Weights of a small transformer language model.
Size: 8 layers, width 768, 6 heads of 128, MLP 3072 GELU, vocabulary 16384, 70M parameters.
Architecture: learned positions, no biases in attention or MLP, tied embeddings.
Training: a variant of SOAP for these matrices, 625M tokens, 4771 steps.
Each number is 128 + 32 x the weight over its row's rms, rounded and kept within 0 to 255. Layers, rows and columns count from 0. Numbers have three digits each. The size before them is the row's rms in percent of the matrix's.

# layer 5 MLP up, 3072x768, rms 0.0956, rows 2612-2718, columns 576-639
104:105107163135155109124088094165140153152090124126129128137132147139055133125156090117114152151123118130145128148150092128126139140126129092180155199114117105186154168136131155164203110085098112
095:096156117136214147112175135172117074148075171150144105123149117136064174105123096122157115118125160144128127076157132140129107129111083128220146110111146123085127120081162132147137141180129137
111:116160169094111129093131091105129148115066146106152144103136082114130154123114159166165173147143080117141137122112128067100189159084095125128139087114111090038144107137150081154158150124150177
097:111118111169149156039233098055142143142172106120139124142047089165113112118132121176105161163121066135078125099179126112138128137125123143181137149080125153140126159182117144126159130096179093
098:113152111145141105050125177123197131094149183116137089126120086138117101114118131132144152165125151123165088103074107103101094121149116135132158102115145108090094133208200080088116092117151178
104:164168091128124159062147126102120101128132120207128178100164165172098197062103178168157171115156123148083094163132173152125201113119111171152129101111155130164168154117103103189139121137103165
099:130117107190147145153112141100101109151134100150145141157140095142113214145153136078143140175038074145100137131150142139114172119137105114141116086149154085126099118122174149104071120136115101
099:140124128159150136133147184064147150105110110170156096118112143076071149134145136143129128172097177118123095134158152106174118136096140137156143143181124179149165141204117132112083120163202136
099:047133073112153141101148084124152154177157114071149114051070080182112137119236130162110120129097119141126138183126135157118162189132077129202040137151168071159114095096165128123130134115086047
101:155165115118140090164130022202125162177108073123171173179151151121181150130103153158145156103109092169158153089084134173112114105092099155080118135073194143136101146113160137073151090085184139
101:138153037129128149156200164118137152143154098143117153102178075108096105145079085115067189148142113145122162129155109126137136154155121130159098115126075148129116166124152096115145099119110158
097:103124122137160099119094134119110160087157155117142161130133118089044099153132134088102075085084097116178125107085083164087094150123162135060169148132062125128113142142161116167126147063176091
104:108160164131183103125039105068158138188098073105136120144107085042135133204125146110064110193140075106124145109040137119174165059111099143152146145128180121134126125128143130136196197170076104
095:079146119093173147117162154152138144157148138130101161171148116120127130146176096123156128141141133127125076142135109131118153083149133120093083112102151087192084178152075142076116147102099077
102:141131127113143118103133142123138114122158101157083173166193131159117182148125165145130153071094147115160184078147082165120168122089127143117147162111211129063128164117149125117114158128113125
094:160169115159152152150153087151159149098103106125091192105106140122020122092121158143137080118119054128078113092149115128139150097059074119126111155112164113112159145153150155137176156140143129
103:155151146079130094100113122168152149178137114130111134066188111100189200136155153138157115082096139145092172114143144116115171141118105123141097146091175105103097101099182138191114127130133065
086:115111090181081116207139195115183081132052100100085157162103151101165127116117115157116192097164115086134139136141182113063177119148136157121139180066127142148128109177150125130182160154073189
101:099179099139133115118093159143157105145123155102136142156073138129131143118088116116133112166131122092047092124091107145119194183143112123107078110091163136168116144150143108105122105121150101
112:138155120134111114094043121134125117081186154194129116146124088134112105115179142182185187115113105127111119118156186160140079158209112150177089155127128073162160180103138107118129172168072169
112:153138143116208114150122112140166129069130145170179118149155108125133159078219146185122123151141092073082093132112151152170131093099114156066143075149103132059143099087134117137160133142084154
094:120149147117105111172071120162173169131160149142129118100172129113074111141098182107108092168117144123135169093113110138130154109116153137079156153108119095188170179095097121154118150146117157
104:137196150203085112117068092150159120150121073141150176155130167142130170103063163105134082075145135111152139098090123111098139139130120093098100123122162174155119168134125131123138132147147093
093:154143160111073112126082105107141175140122084128175090164156157141112148137114143170112121047093090173102190154137113096203135139141120157089155159103108186160097136099119103148135056082092106
098:127109161107129148130157132084171152073050162084175129142104081106103155082127131124183077160123173130087136121171123094161092120190131140077128097117154105097123116086130133128163107132192139
089:062112115147138139114103127114116140147201142109127093108135088141150143113075159147123179123093070111162182146121162125138099141086154137168113150112114089062185149125098114091202078133072121
095:091140170120120065068102093115124168122132107213154122182138075160139094115130093117116075116058155174168081143177116102135140185149095145126127085136202179150115141140081121140139102104154068
100:160110088176133156072138152145174121110196113105170118040109112129055127143155151137088194157100151125148136105108150161156160070131145084126114099122147158144139171127168064085119149131136088
100:113125128086195143098138078094154113163121114117130099159119149180154131207194113147131164145113143130100094094152142123163128117080111138109155177144172109109098114143195203198079101136084125
107:081147103083139157082158155176213117170082162143187162156114111133118125092142101166093121111147111133096122151105138150086093119140147135126141100149111104202092147176081140107159161150149128
099:099170182166153188123119177169135132172134161098064084176139095146104130081079163088147144132090176133115144124156144108106157141117089122131211156097120084136098172125123119107148137178140114
121:088114125088077081140163077069057090156142113128170071097120134136129118133149106127122122103176214121128139168138054094139153128123239102120118146104224075145104131112070105147087112135115122
100:088143158059175136127124110108132193104143166158146136119087152109181183105128125093064122150114125146183106091146131158157111151166147164162134108128130118049158091196165170139125118117098058
101:117121147139095095111113161141151142075119130185102190135098126140160081107141164161154118140130143106061076122120161145142105122179165121123159142145139169142101125203079124187117114128166043
095:144127085128076111125136095110089095148117137121147157072165109171192114102120137180078170128096154152149108138135086112072114175161151141116100143176079059178139083127091122066131110090128130
095:146175106124124129181144112097110121114156138153130148146113120170142123067117160098125143133122037138111064131098168198124170133112128132155168136110092187193126123127075192141108117128099152
101:139161114136040146169195135155146113123099138126157200085130079148113120118144095122116092167163116075111125127165161116062144175106133124154097067103103109111119119152142166126234148143075160
107:173167154107088127117097083145069144156197089137178123118135112127180147139127159134162109144108176161115055140105154174074099138108151136138151071118098148134097083115123118122133116168197090
091:153128144103139123068098122110185155121123162051156173118153127150175141160118118105132133119172136170132152119143166155158127173143112116091145186099143125069152153176112127115094107126123131
084:095119108135150132046149115112107122079141200165151129162137085110122095116142155096068132113172219115157116138103218178115084082139130156162108091160140170067113128148109180123164102132137164
105:129100113109100108135122170118135159116103140111183157074149092147145082142118106125116134153120094144126114148100071172092147102129098100158197165140175167135168153108080145122167201089145084
094:077145145075112092098123139133090047145063119060163117171137080098077147128148145157112161153165129124096110145133104177139146134131130111168087109168142113143106161169129160117079158130149181
093:205149152074172124154122107087136118157194120178104125124128066116152121146146099123127086128128031139116200126150119078155102162127116125154160111160124082135099131107101107142200142090177096
100:119121118140119106175181134131117117055140139144139158172110119159157143176184091170104153131087118157142111114080112156126150140096105131168130167138097148131182071169124104059135154138184104
097:110144096150117148105149106143143143116135133151128182103112172141145113112124155106088086133142083143120076091118161120150137120108184120086144092093134057120119149097119147046106111111156137
095:174130171155171077138156124180122110131099177136128099078231080075158139144148119149161176124109132127069132143134105138071087092122119106143209139106131159108112224132119128116148119153129128
107:151170139099156133115194086119146104149094125140175071118145138093089094122140111097165146204145079118173112094099078114112121112101107086112130123174127116161175177119118076142145077106099133
102:141149128171114192087200105128120166151061098144119153152138110192122156155134145116143144152128091138201169073065125152088141147084181124173122146133199136145197133126129129183063133117104117
106:095141129095108137142125090128152119172101136118155136144166158082135094155151119116099130178102087132157131079089144172122142127177091138128066106142118098113120142127101142128092131146111076
110:128097110142126156090143131162102132090113161082144106085101117180107187071075144093119106094084102141101113182168106115137105085135124094121155163066054167091103113147098069122127212109122175
097:113148117078129193066074137117124163158134139187083115104128124148161155189127178208127127155177069138097080133127091092111128130112165157098048129149101091134115137147139108104096128113118129
094:120161105162126131063123131156125128123114079127126186135146165101107172177069147142106169122113156127126154166135149102134107126160145116152145124120097098134105177138167079109132129151116147
098:131137080118089142081150038131152134154144144159100131129099112157161083175122113149118175122107093157177105152085125098170150126154067078199159103132139141111166196148173125151075049097190098
086:119138140113106095088133136072108152130077105120171094110115133131106169038169080145066123160135105084043106095142091156130099097132126200146095127103091168114103154173116147125157149133153123
105:101143108098197089091110162079132132108137127149129141165137095066157159061143142143126181119108092133129139091069090178142116133069156115123220115158084147137150086107141135144126140137126156
093:094093173120148125051102091135186109113129125157069076097135106140139168101171087117141155163098124129105206097132153132161071164149070104087100117146190118095091154123136177085104141116132149
102:099134139054137126121160145116169074160130129108082107110143132133087113183108082117115172112105178163107160130110101146128124148211062145139122050075114100123101094181130058137117132160135166
100:157125169146081137167140066135176108179160093141152136089108124130087103120137165124124115133107112158154173141129136186106112183111155157067148128106141095112071182136149149144089173145165143
089:141116070104101097152166109102084160106133079073086100093111133079139144084156086111093175173134228120097167096144094132108117183190040084183116105162087104152156145107110123158123153150119124
093:122118084154104125161123137091128146127086115107121054146150120146145133108187097120173100117095099080154139101175158080161143097110183110103040109122178133104095130104209093132135131157091129
104:133125062154132127145129071166123148065166135110139131175155138092176097128120188141094124093092157126124144114148091132125106139173170210176102113157110069171164175206108122123129070096120123
104:113095136128132126135124170126171173101073125077145158170099135071165087073132085164127098178134125112170150066107096119164127150083124165133143138114153142141102114152085098135144134155182122
093:158152138134121086147107178111074149114197052185158095126150147138132136150095074132158106117123145124120097086158179166137102083132154113118178141077109163125139055173134130080110155143124122
104:169124184157105145162190095128153136143138158071179105118095137172094113153122099145109165106047125106123109152113097133164154151132128128125148120135174084199179109129205110130128137106142111
095:093152106145114113110156112058056122125106154145201092133166082110080102134081139137136197140090143107111140107198144092174120134159139133122109160130166131145163139196108067123165095154169141
112:139148115170147193117095114157097125157137126160108151151119175107114103146103153145124110111108098101153158141168121195160149140109115149161143148104121165039160121073103150150101140097121132
113:150137134137101146114175147107042137164118110156154136142118085127055108150147128092123086135128163154106150147150134102122155166150170115185106093143127105109144091091140157122161090116082129
102:170132128089124143119112088123140080096121082088165146155128126086083118147090122147126106105150057144154158170150163190119153124140100101146151132169158093149184159102175135102080103147057125
097:179149161141167155109144118161057145114158138113184090158154138154089069174139206088143086157070111107161127104128183107141119147115182145176112120120076178129116149159157196079142158128074167
114:080196117133140113156145121113109121094071161101109186122161126138148109088139149144130159114157116076154173079110115127120104104124149144099109059072129098115140153149063081109139108078113114
103:176119133130152124076126167155122127155117085105153097138051087100161100183125129097099103147147153130162130163119122125069167102142195167111132103176133202084139141198137123169123150111108116
093:126099165154121083175146096133157193110132093123136124128175093181111105124097107139124132071069166137148103118099103125126201136147166126202130169164163110090185098161111133127089163095091144
118:067038099127151151100136094109161134067155100141148128079178056170133167161156127093120097119086163160092155139120159160155126165098108083120089183132123143078171120125122090149097099080142120
094:121092126101113144148049136093107151129104158051131177188168114182189141121095089140165161154104161179115176122168140168181126163219138173113153138073125100093128099146052163183116110174138123
091:114107103074121127134141126042144074217103109109155130143132125123140087150132138169148147170118139151115086120156138159106119092066148194159115131131150108154171162081062140134113115152087083
096:156100131127140179139103133155134145162130081168166109160148070158142118094096134113166135099152092103157125158146121111148159131135179089085170140093092103155123083177115158117118057114157145
098:125117154180064114175151073111098156191122135104181129110103140160138117083113140073152116112162164088104127150113180150091139173144131173076118100124159168167118143070129118126109117140114142
103:096151111122157112108183153182088209120163172141160138121146081131164098096100115131114120102099149123102152124139087088146119123096131133129180108146076165075178135140105104111141115118141077
107:148143109110120142131117186127167114101139127158110081098107149146142106119141116046166123167154113109124082145137158172115182117121111138126078086090143120058133093136086159077140096129119154
095:148160092115101082131089178076149070074124094030091127144141110125140141186189104089133084146127118114155147117058113110170099121174173154133118097132184159124120119077109183106116149088135095
097:115099149167136143115104098111118136124130084129184132141183168143098157087158105108160103137137092164122112140120105131090128130143148157174184136029132123106184159086156118074161106110118120
094:127097183103160109125103056088129141065102159133143093092154107159148073133141113144124092183150086135115126116115088118140162123117125114138059110122129107079164152105136129167032129078143097
097:149100106116152112150194112147164089083127141099140100163127170137166070143117080167159210161100155138124100194112107111064118118151141111116143164153185182174166138128138077173089159102084156
097:148132092142157173056074146147129090117186118066168052182108097117097137152147107145131100129056121113069119073098173093159152147146148145111099135131099150127095130097157135160107084108141125
092:098160149147109121130127163087096114110114095093109148150127183119132133102127136121090110178084100134163099136107122155108094132100141173086126113103096152168105126123108089111195060131080087
110:107197103167086122070067122108162144095123159200192129185142125150147056131126201144092093113136122119129167123073158090072165155152108081117077149130121128161091114103134121123126112123087138
102:142126147066159145104162114148170118144080161105158125103081135075099149148155075138166099155162119058079102162131081127172251160146135110170099101129126065084128152149134115148103132111078129
096:163163166117158132178142158168163139135158115160157129169173141139149117099113092151145094072151073113152095141158140138097168079089130146130163095111143139086129159066104116120093173062128073
099:064094138140129071116125107121127104169194073085129131152152158129162121154142079134152085119143112127139177160179162150143118213153102104136139147059200090098123105142146162105059186204138149
112:112143069115055108100179126138142083101123115133141109161183185087122116095158210104110117129158153106102085096104164164116138141109153113075151103060139146090133116114093067143111162166183141
095:151121209120158182074139141157169149099129155125114082077129086113196100097082135121137061132106125167096115146182134096113111086192128102157149160133168145130117126155158168102157161121149110
108:113158149120146150097117120153108154152189090094116173086098081127133096166104152141066157125151089175098137167135134134152086135158129100118125118136146162104091128126100159138108149164106142
101:163113110101105165153113097211086177107127129143129110158165116174148128080117183135144172121084105135129125137113156109161200101118097136090115127139150125125146124118118092132167133138081128
107:174080142120069122082137119133065133136131120175116177121085182151108151132109118115121070152082087142079122103119088088148154124136116098081179124081113162083170119155140072176086070051153131
093:125108100114156175093145081115133123164094138122121108108178160143112093158138145084164140138082147156111105141123131109142101166097141091152115119120128089151114087091215080103143114106090145
103:155114137088142115167146081125151111144166064166138144103105139156196111109174100127092127154174131146131151124100121202142127142121123090132147131149097139096130122085133130143078086135126141
098:131147110138114089159062160114133156128105152124157088161107125093105122170165137163144117147095160112178148128178145105093168108125164163137149149122198102102105088158098114139100148093137058
098:055119147159138206117083128162109144095148152108104168151144156150093121134081120144122141192129101210127117054144106077113163112189121094200123175132068168071120143129088121153141088151140141
097:101143123106127104144119122166155109184159112119162120151168133132149120108157120134088068115145156117149164101113093085164137125115099119161121139183073147128142141129184161098142126115142165
100:109135130201140153082079146102098191121138098097123115116094124139193108146189072120107160142147117154104146174114084142120160169111161132125119155135113182131175136115053199181088132157105145
108:134133149064182150075112128158136164129108089130076170073139188120156175120161148096111115138155139090088151126130100152150114135179099147121159147147113127104091118100164106162095096125141090
096:164146097114228135073077115094109119100132127139114151130128105136103075132123142145123065161094102157103071119126113099090143098118137134121172121125140126127108167132171126065109195170194138
106:149107161104151145129140115141069083086150142162182110135136168125145152142165117158192108136107094134129143134165134152117144130107167198186096115131162135140144104128151094218156102107143141
102:071151124121146152217139061159074110174160068099107123116162080138152179101109135125178047124144172149129109128152121086146165186057118129154123169120086106199076160070169161092179115094122165
103:129057107154042140158147139118168126121165177107136163127099115116129090084132139162187087124152106128134080124129183157134151110153156110148085140136102065139138177205111163110177117153129127
101:140167087155041094126130056107116147104078117161145111114145100193174123114065127155149182128111197140087117121091140126111081102138100083165174099115059106160136111107073138149139136073110172
100:148117170144121103116147126152112136115126237110103086104102177134122141113134140136142121152135222129082054171143121161118083126175108115099138089117147135112177161098127107153125193094136145
# layer 5 MLP down (transposed), 3072x768, rms 0.102, rows 2612-2718, columns 576-639
105:146102077127085136163181128070105097116095179101159137097119177135034145085137107184153188104153107112152126112181205113120153125066061103101107129137082184105137121132111084128127158115115072
092:104108176182175085124124045143168105126132145136082105149139136094139068144050109116118126113146135150132139130123048133055115138095090105045109135099142133162093121118133164136070150164107140
103:128166091139134153101104099103113050148097118104147110097117083143097137074149162107099166153071119130133147139143119177107163172145148140124135147036121108092125157139114178122143089125139151
094:122126152139131129157111110129142055143132124173086142134108155106164131063167114095147164106122152104145114097109091067094163139114122142114132170157057124119124166110149123151090112166108138
099:150141199100179117099138108097113145108166187159140071157115059087063169118136139106133166187185149173154058103100148050140119118128074181083155071128157109113140168107089077156139168081138102
104:141115155153090110155141107109095075058172182128154118098123113165143138152098106109126097043105146114116117102134152117109095129152159109155152187019131178087127138099103137142164121114144090
106:162144074154138170142183158150116146100073132121102170160059086133142128120174106148137166087085114122145083134138096134153147096091153102109120115148129173062077130177121071161091155120078139
097:149095150128114076145131134167139138166113153142116120112137140172183110165165194097152122156178094113147133212158140102129109151106177146145144053123046130151123133111102124077097116148087128
095:132106104139152105117158119189076119129180167082118137144155152128174113132189104104134142132095136088133128139123094107160151137136088133104082127158080086124118132105143174096120162126129122
103:114163160094155136104184104115114097127132178091158144152109124078134115165144116142132102131126093067105122066150123099120148131129119117091115071097156120185072141129137120110146126142143207
102:178116110126130159138096172124127137172142089119089174138104133089136107128092097162086078140115148108143081128165156112113080139134122147147184073106122156197121141116083184118191119145111135
093:120132088113063091124119110177111163139068159133107050126131168139057133098143135104115103136104126118154100133103121127171116130131187172170135111149125159127140094119126082118122119114169142
112:118155149129204128094143114055108198099113060112147108096128196140115145140153100157105092169129079159156087114125103087123124096153081079136124197178142140136133124119161098085162083097107112
085:136143100111131101164133110139151170098105149152121176100140147127137167135115078124149136115172136192129112169194150094129109072097053053127181133072113137163148150098078109108095175105131124
099:120098115116114093100140181060086152112141131156159066108127147183067147149170157106163130138118145163110143123181124184157119162113077165141132066111107100135105145139148106086175163123061159
101:125112144090136082173088132108144115193165173132108139149153187099139183080165140105104131130134118116135142128164125116206111129145129062052105089123128140144085135148146144131129112096142170
101:150075112207198127105142083173124113159161155121093111121124100151185090079098091142134106192106160105155096094111114068159114042103106045187128075175127086137110143139129097153120191129159086
088:139138119113161090155153076142146123107131130186125129093098153114108131140110084088078108104092152140120144175120101147109151157143145118121109093173124143189172183087069113150157110125106140
101:142138113161108145138100148171158138144123116164097117104108108143093141070153120130199115119105146216083078168168086117127168177081152185093167102146117183114126093134162169102167154146163142
102:122125175145086164125140084060158106147152108172161149116054133080067160144082087146165164127144114159128097161161126072083122133132100108108152170140161067143135121095125128135118120215106105
111:172167133093174113163133094114135146106123119123149113188147127158165182145139183160125090117107095119119074124126164144097105138175107128159150131117102078133115068153132136149103078136055103
098:142128136082111095090091117093092115151130070163074202142142167150133123138140152125113152118199144139141108091113075158153151107098144104155124110128063097083125111114146104074095122137175167
104:138128164176120149115130119119125135148118109144093176123112152090152140101130142104127157136168134126136157147122136068156125119153163142071162112055133185042133100189117149118133202122144118
095:052150122151175106125124140167126103131218122164162119104142136144152111124131075095101126215086120111045087134160115127094183126070104184172134148097095127133119136174092150168078120142158122
103:130191147084146166093132112119130074135145145138100117122113050119121162050121146177101146093129174106106111093101107127154160090127162104158112055140127138099116115070156139115169073099192149
099:143123117142134100126150121144104106121095160137095200153121069109122060117103099152101105179137102095111083156082155135135153142105125106088123157117090100123133091112145173148149153168239142
098:125128094067139205115128104133106119164130118139109100137140095089126161110101171147183064180199081124120075173147125124113137167148142046115219131116110103112140130114183176168094110144082085
095:168158136133124154167144098102185072104237113079180080099101132098149140133098099134111152166104138062155156155163129075136097124151164145160126112077144138144129126171175175076163181112184190
101:125186153144183172162133148077087135129154112161219061175144161197161107138147194164140142131114136135197122141153141133141074108115106171101113138108126143168118130094110144169142100111087169
116:080187197120185145130162122161154133070155143111159120085167116156181101144112160165169145106108089123148083106075130158081125074150153095171146201122176129099058132181104176079128150067142205
098:136134134132138112129136173167105185102174113155127138150146143196166141119140099147145110098160155120120158117077126114159106104114153071127112079155138175171125095108169136158142153159134126
124:119157106137111147199149074205087099100156153154135093072034160144116080120081094108160162170129147115140137203138161147120149187146171114115133092140145098124142166097068168092067162118127113
098:164127113143184090141126119139155125116143143092202101049142088152133118127111145112118127135162168116183135083134108131174170181102158147141116107164115148177178138153169173097118127149088128
104:152143123206184104128075130112091135152051112077124164101133122101151092170135146114175144078095165098141188136145181130145099172074170136067071138134154172139090068106114101181134121096148152
093:125119104073176131186070128125184152083100148152105176121152111143100087129136096124103093130085113085200126165152139170108092066114121065115105116163112159148138173070146206078111128163163038
099:144170160081055134119173164180124181086094190078192107118113120141069141142085101210181138148074181168116095131118124120072134154078114099125147139138078152134136095127095120144091161094123144
107:145168112169124156141124123112096158191178110125150143168120119071130212124092090142065192138168190100202159092190108165078137129146142095066126116116177066077114128073071078101122138123088150
094:115138132090152117166118101157113125181118087103156181093167124094113165115138163112095079140153111141147159081091117136125070112154123114127193123098176153149145058155165152137101167156148166
091:145125151113119115118095088135103182103185106057131100144146140110111110157123094151141145179106111160169117124158199159156122071138157128087165174149098084092175172088144109183108178108185149
096:124120098120141083140141190153103130112168191147145127179139116125074158140150149164125118172159113102106137143176108087073067093099168103108138129142086142128122125120168149150093083143082143
108:083105130161157151093134108154112175109134160212104194160180152084130131108153152130175064118086164084129098088134097154150163135089168084114143098103109195125154162131092156115147188124110147
093:202133156137134040127056151141107083133131105191124140192158154125176090129140139115099104158085109117157081151141162150078160163207056134155103208120104090116122183127115131157127108113076159
095:098096159171137067087079122132148073159108075167102132113139122212121127098153127098115113067088106126141155187105112110153097131159158165117120202151097064120130140073184114109104133120102157
103:161134208146072089124093123141134161102138149141176159129150107103119146117103126157131089109138155143128181129053122192135103124051113101139102130158128106162185052109144162117153140153138177
103:166178056163032109095164136110160138117103146168100135170118186139094078065137178187108177127037088117138121113154122070130114146212098117134114036086096109121152141084105126133112155060074177
098:183136107076121107101166158127117101166109131122143147077155171136088077130118119121109143087127117161144150107073123106124102088082126145177138146163133147115114189103103154107119082160173137
112:120108103095119188164112083172107129185127151139108135175101147131088209089160127090115119116146161096082114127145155075120102104189138206097125113143197089108115146096086138139069129107114085
094:156134161109135149163134129132160128165093093121108131121136138129030133169187172079154189152170106145134126157101109104105144149127158124144156070122130078076139086090122159150070141096119109
110:149182177127073086147122130135128158189132142159132123111139129080135158143125151153161153116160101110177104100140121140128074149081116138117171081118142158167161127092122088125138133105164177
100:161204069146135138095103137127107188178087122094094108111068109127106115154161149125138154125085107104147115143125148150139076129132104149208094148088146127091148161111099084155142173192149124
100:115153148106150143116119137119125122193124145114168094120120153096114098150121097137089176126115169086107159139122154099086199107064167102138128138162148151083165194088191138150171103149055142
095:134202156117165162075202117144083135112144090143143087141201135098130133151127133176149147134156150068121128113150114132180108137093142125091152151053140075156145218129134140107117130104144134
103:100141115110126165091124190143164133070113131115136127166119175134151186098143140156098137116157137112116153156089138100134147118144134106119158129129106157165088151087161137129082101134114062
096:174049126115140154101146134114109130086105098149120140132136142131104119090048138175117173077087104098105152163098117164117085151158075136144108069107111155109115083075131079103175087114105161
107:143110106135122153126128150090090125189141150168112101148142101097056129123112109120190137169093117113096089139114185166164078085116124088122089167134115184162140107130166166209099158114131083
098:092129150165089161124155100154152163138149091165071078103141134242129107050128124127106157095126054117146158158153103117116095151118129110068099145178104133145088108126104102158177084128166113
096:150156094108129132119135111144106145200105105136132099170146085140223156147155106078119125125142110135125185170107113115134064118107080131107073142106162123087100120115178148133186128128108128
106:212103091135096160162111137138100158092146127155098156137136126129106110176107109098142045119124112152135111118166147154080124099133130070173156148152139113088127149108123107123140112137121135
089:131151136156120142129144162048169161152139099191104088127141160142136143120128128120127160140139141146108163123185181145145122091150120100107147131088124151110122094115108124167080120062121128
090:211134099148133114068136105143132086156126165115128162154091098132158118220141138134105132208127084152103159153220098129150114148076112129119086123164143116143143116176192111173088067133108150
102:142115116082106183156156118143138151153151132089156175147130125135191100110134162203176166141082126095164154106106161125117108144052108119178211186104141129091162117079127106110131130178159109
104:099155106143145113062135151065119106082146076133140146149132107134133108136195139182135138187157172171177158158083134068083169139179091151113094118187105184150137112149168118113078128066079098
094:132122059122068134068180196147132118148106153128094156126129146194149083136124191063125098110115061092113096159115141144165093120115097130144122159153073123094165089131104220170137060137112146
104:094150118121154084123147179129151066146162099162150152141110116144143148096125175099087150128072166107158134113156101095134050133158081040100151120168107122156065200174071093145109157101171164
096:179081163127173152169110113122081131120140117115064178103095093138097095115124117134085123125117152137125159139100120111115151150117119157055168127055137153124104108129157153101138179096150138
104:174149155087186115129088081170171107160104172136140121142139133133076085176099094072150122111152089120137130162113160089173123110121114185173167101162169107132118170172152131164097108134120083
121:053091128098126157118125124077075128142096153122103074081154181173070145096116132130127199086103082153170109154159094175152154101132120131148131137166131110128114091078142232196161162115132100
101:129136142107114156131097116111125079079092111177122131149128118102121139090098189093137151148169098080094131180091110109136112124109106172056116113164113129134130132118106068085164182081099117
101:147199155122108104093134113100098157163146128203101164043132146157149159170103115101086101092125167158119117133158138108063138086109196138111138107147118166109117092176153153153199104113107197
102:080132206058127070121166182076162115159135134149132156162138106112189131080121126147084163148138147141076111081122126128126130116120072097208125111121146192053183137120103099104139105118156163
102:108106097113147159187115098096150169094102101174181047121090131113108076171113174064115075133182172116130146147112128143132169120105130136098196125153120115095114114155115152120073178091131096
093:119188164162079177160089112123163067207176107134139135141068099126103105103112145107057116146123121161143126097131152143123101184090106132160065136087111144073191122106127133110185108165123065
094:075113142163144082130121140136164100121067128152151096152104134139120169129176096111133113152132146151175113114095159148105129135117147135173121123158139104131142107155159179146115117136148131
101:127115098124082144044124119094140131136118118155172112126170132120095142137078115143130140091139149154133046148119066084138118051157147175146139153116054150155163169110099107077164129153091098
092:138093116140163148129084105150116123162130065194154135154060091137100177122084183129123139052176100136166150166154139088156098198148169010139115092226199096126075108128226119185199146116113110
100:169112113115134072144146093124103201132183144150095090127167104112183179173145163144095046087164102078136092135075151077103101133108156067180121105147114083158137158159165157222105151140132127
091:079129126111091172113107124107120168183120110107115101076100098139136139134079076131091151100103114143128166128096094114102255147160123128157137141064081130134087103118173193112153146097124105
110:121162089107133082105092122142121102169135172132124138140153130174161146140123145167134135161135119163094136100143118117135140104163089090141163115107110135117135142182131132042137149164117081
133:154111062100153157111081188116176106062106138097163100145118134133155097141132102064178197175155127123063114158092144124123118143135109113134089083084133090126084135129072133041143126111136185
099:150157116133059142130130159077123110089155129146122130129130168096114089141149086159168025130092076128191087065129143102090115113111139129134166109135176164165162118102149151082095134106134129
102:167146087146116147143125095116085143117175093125045156087123165114156059094124124096175171134172223113174120081122132153170116180072117094123118119105074142079142119073067164170082141118156219
100:143075094073119135129139071165121113171146173127139157102131087128076084134117115167051190158097145184110098166114117142140175038146130187141096146112102145134142185107120157087141161111086133
096:110122164110065098096079126091146217131160158135141140171142126185101119093097141133129118147147148153152168107169080109120164068093120142120091095188145145122147160061114118122120147094161141
092:139119109150141147095144155166150124175166171127154161042156161146146150187192163114160143161107128119107138105110108102087081140096150186086156125131131141108119104120134122121142092149018159
075:179143122113104111192130093109126127161136155205179108077148135119105092112128060165165089155161133072097116156142119099130153082124133109128167111097109126107159123109199116139139196169099124
106:117189116128097095082132141137184137103114102118129129144153110120103110110123171116108131124193111139155141098162137100151048135110121150116142160103145157165125175116173118077176088138146133
101:052069152185138142057161079101136136134188138117127162067077184127114156133112122152112141154120187145098125155092122112130133125149155158152191143172183098099113136117117117155096194124134135
096:130109167144121128129098087160200116171139143137122176105093110121167101098178125112156120084135157126137175178093156159104099127146083125085155128087105125126148110193162129139137101130098131
098:145088161121166110101102202143097163091158121138102173166158183148170106144144141159115131125095123181171151145147096164178135097111082163093092120055157069163096140116166182135144127203105158
105:092156123075117145173155142143169095133143146108109088113164076071159137122138121086109089084170125089171089123143140104151117064062140176156121095059122136116198129181125116142072143142124158
095:142065127110102125114159175125111144090192151146131150154092159104057111159171145157128079113143155135117095106075162134051135097114143138168146102200103090126069139118110140184145116140139148
091:119134098082158111124120185112110131122139116165103148149123132152171105134140136100058181150116155124101082138149128141137121208136149156147151108109119148093120134142152211144111152130126088
093:187116155061168166174116161106120158115126155163115161172095115152077126077121157088131071131149102188169087126151127104137124097133122129103178149139105160088095061158078093143124164099125098
104:149116133126133165095116130075157135148069120105161169145140055080151140075095108092128073110093201149163133139154106154197166165156058143081168108141189139122151185122179147214153094147122100
091:092129108110145125159014151142100085112145124128142131123115116075129144107127120173092123090126070119141154127086141144100147113147138107098090174124191112070158143143069109112077114122154145
106:155091126204099194094120149155162133145138120152139138092145097130115138151084096123069083087092164088124087146080134107190140106191175109122110108091138146106063116128084111109153158136166077
096:153081190114090175163153147091141103090157099134099160173122116105095152136077125122093110123107155188149140105145107118135135072113107148142157133148136168073096102140117082113162147142137125
105:151144136146116192130158126194079104142101045127162109092115186113150164104098133191151125107139106151151175118120142133118073112142168169189108115135168125075107218101097105119099125147103066
099:120102083148143106149181130099101079109152169169144181166134151135118154110114108131077174117133099126132109116153160166158089155120095099083182135138140154094100139111089102105168135145107159
095:105141183106091135127115191118141122136132126127117144109185180111162160105127118139119081130078167096164115134138127097087095155106160182139087106177133124143126126071064230188150166118087170
108:103095130166126114110138125073130163152136125151136208151145106122115083092154147109114136148135055091089068103146130131108115102113145141128151174142136112109134081108071164150156067095150139
105:164172167109192110100123173097089112154127127106160109097165168164106117132138144105151127110142114115147155137156151124138138154132114120121125157201104125149104130102112160092135081107143187
108:141121126135143093082171110142088166183105177101154162103128071155147171122107183125142122112157102135167098079164147134110141093076159169119105087120189164107028131131110208137135132099107123
097:146097101132135124066104134158157069095122140073171120152146086167150105112175136105093179150125139134181145105130132139115121162125144153098100107053185045118144131115087110119125095132092143
101:156146126119066068141134163093161159149063072141077121131152197091108073110074092092125105088150086095125142117142110122078120105078142170152099128104134203142215168118129100144130097199098078
097:159185122160081131091104156092146125094155087143119068168055144092149123147096147184158109151092085070116107114111131129115113079131144101084073149128135123097094124137081120143106105128102121
099:136147180126213239123143131122173161168128195152101116147163115174182177159140101138137158157102160172100099163138135135155155146152121115152123159177114145172162111177104074110106163102061105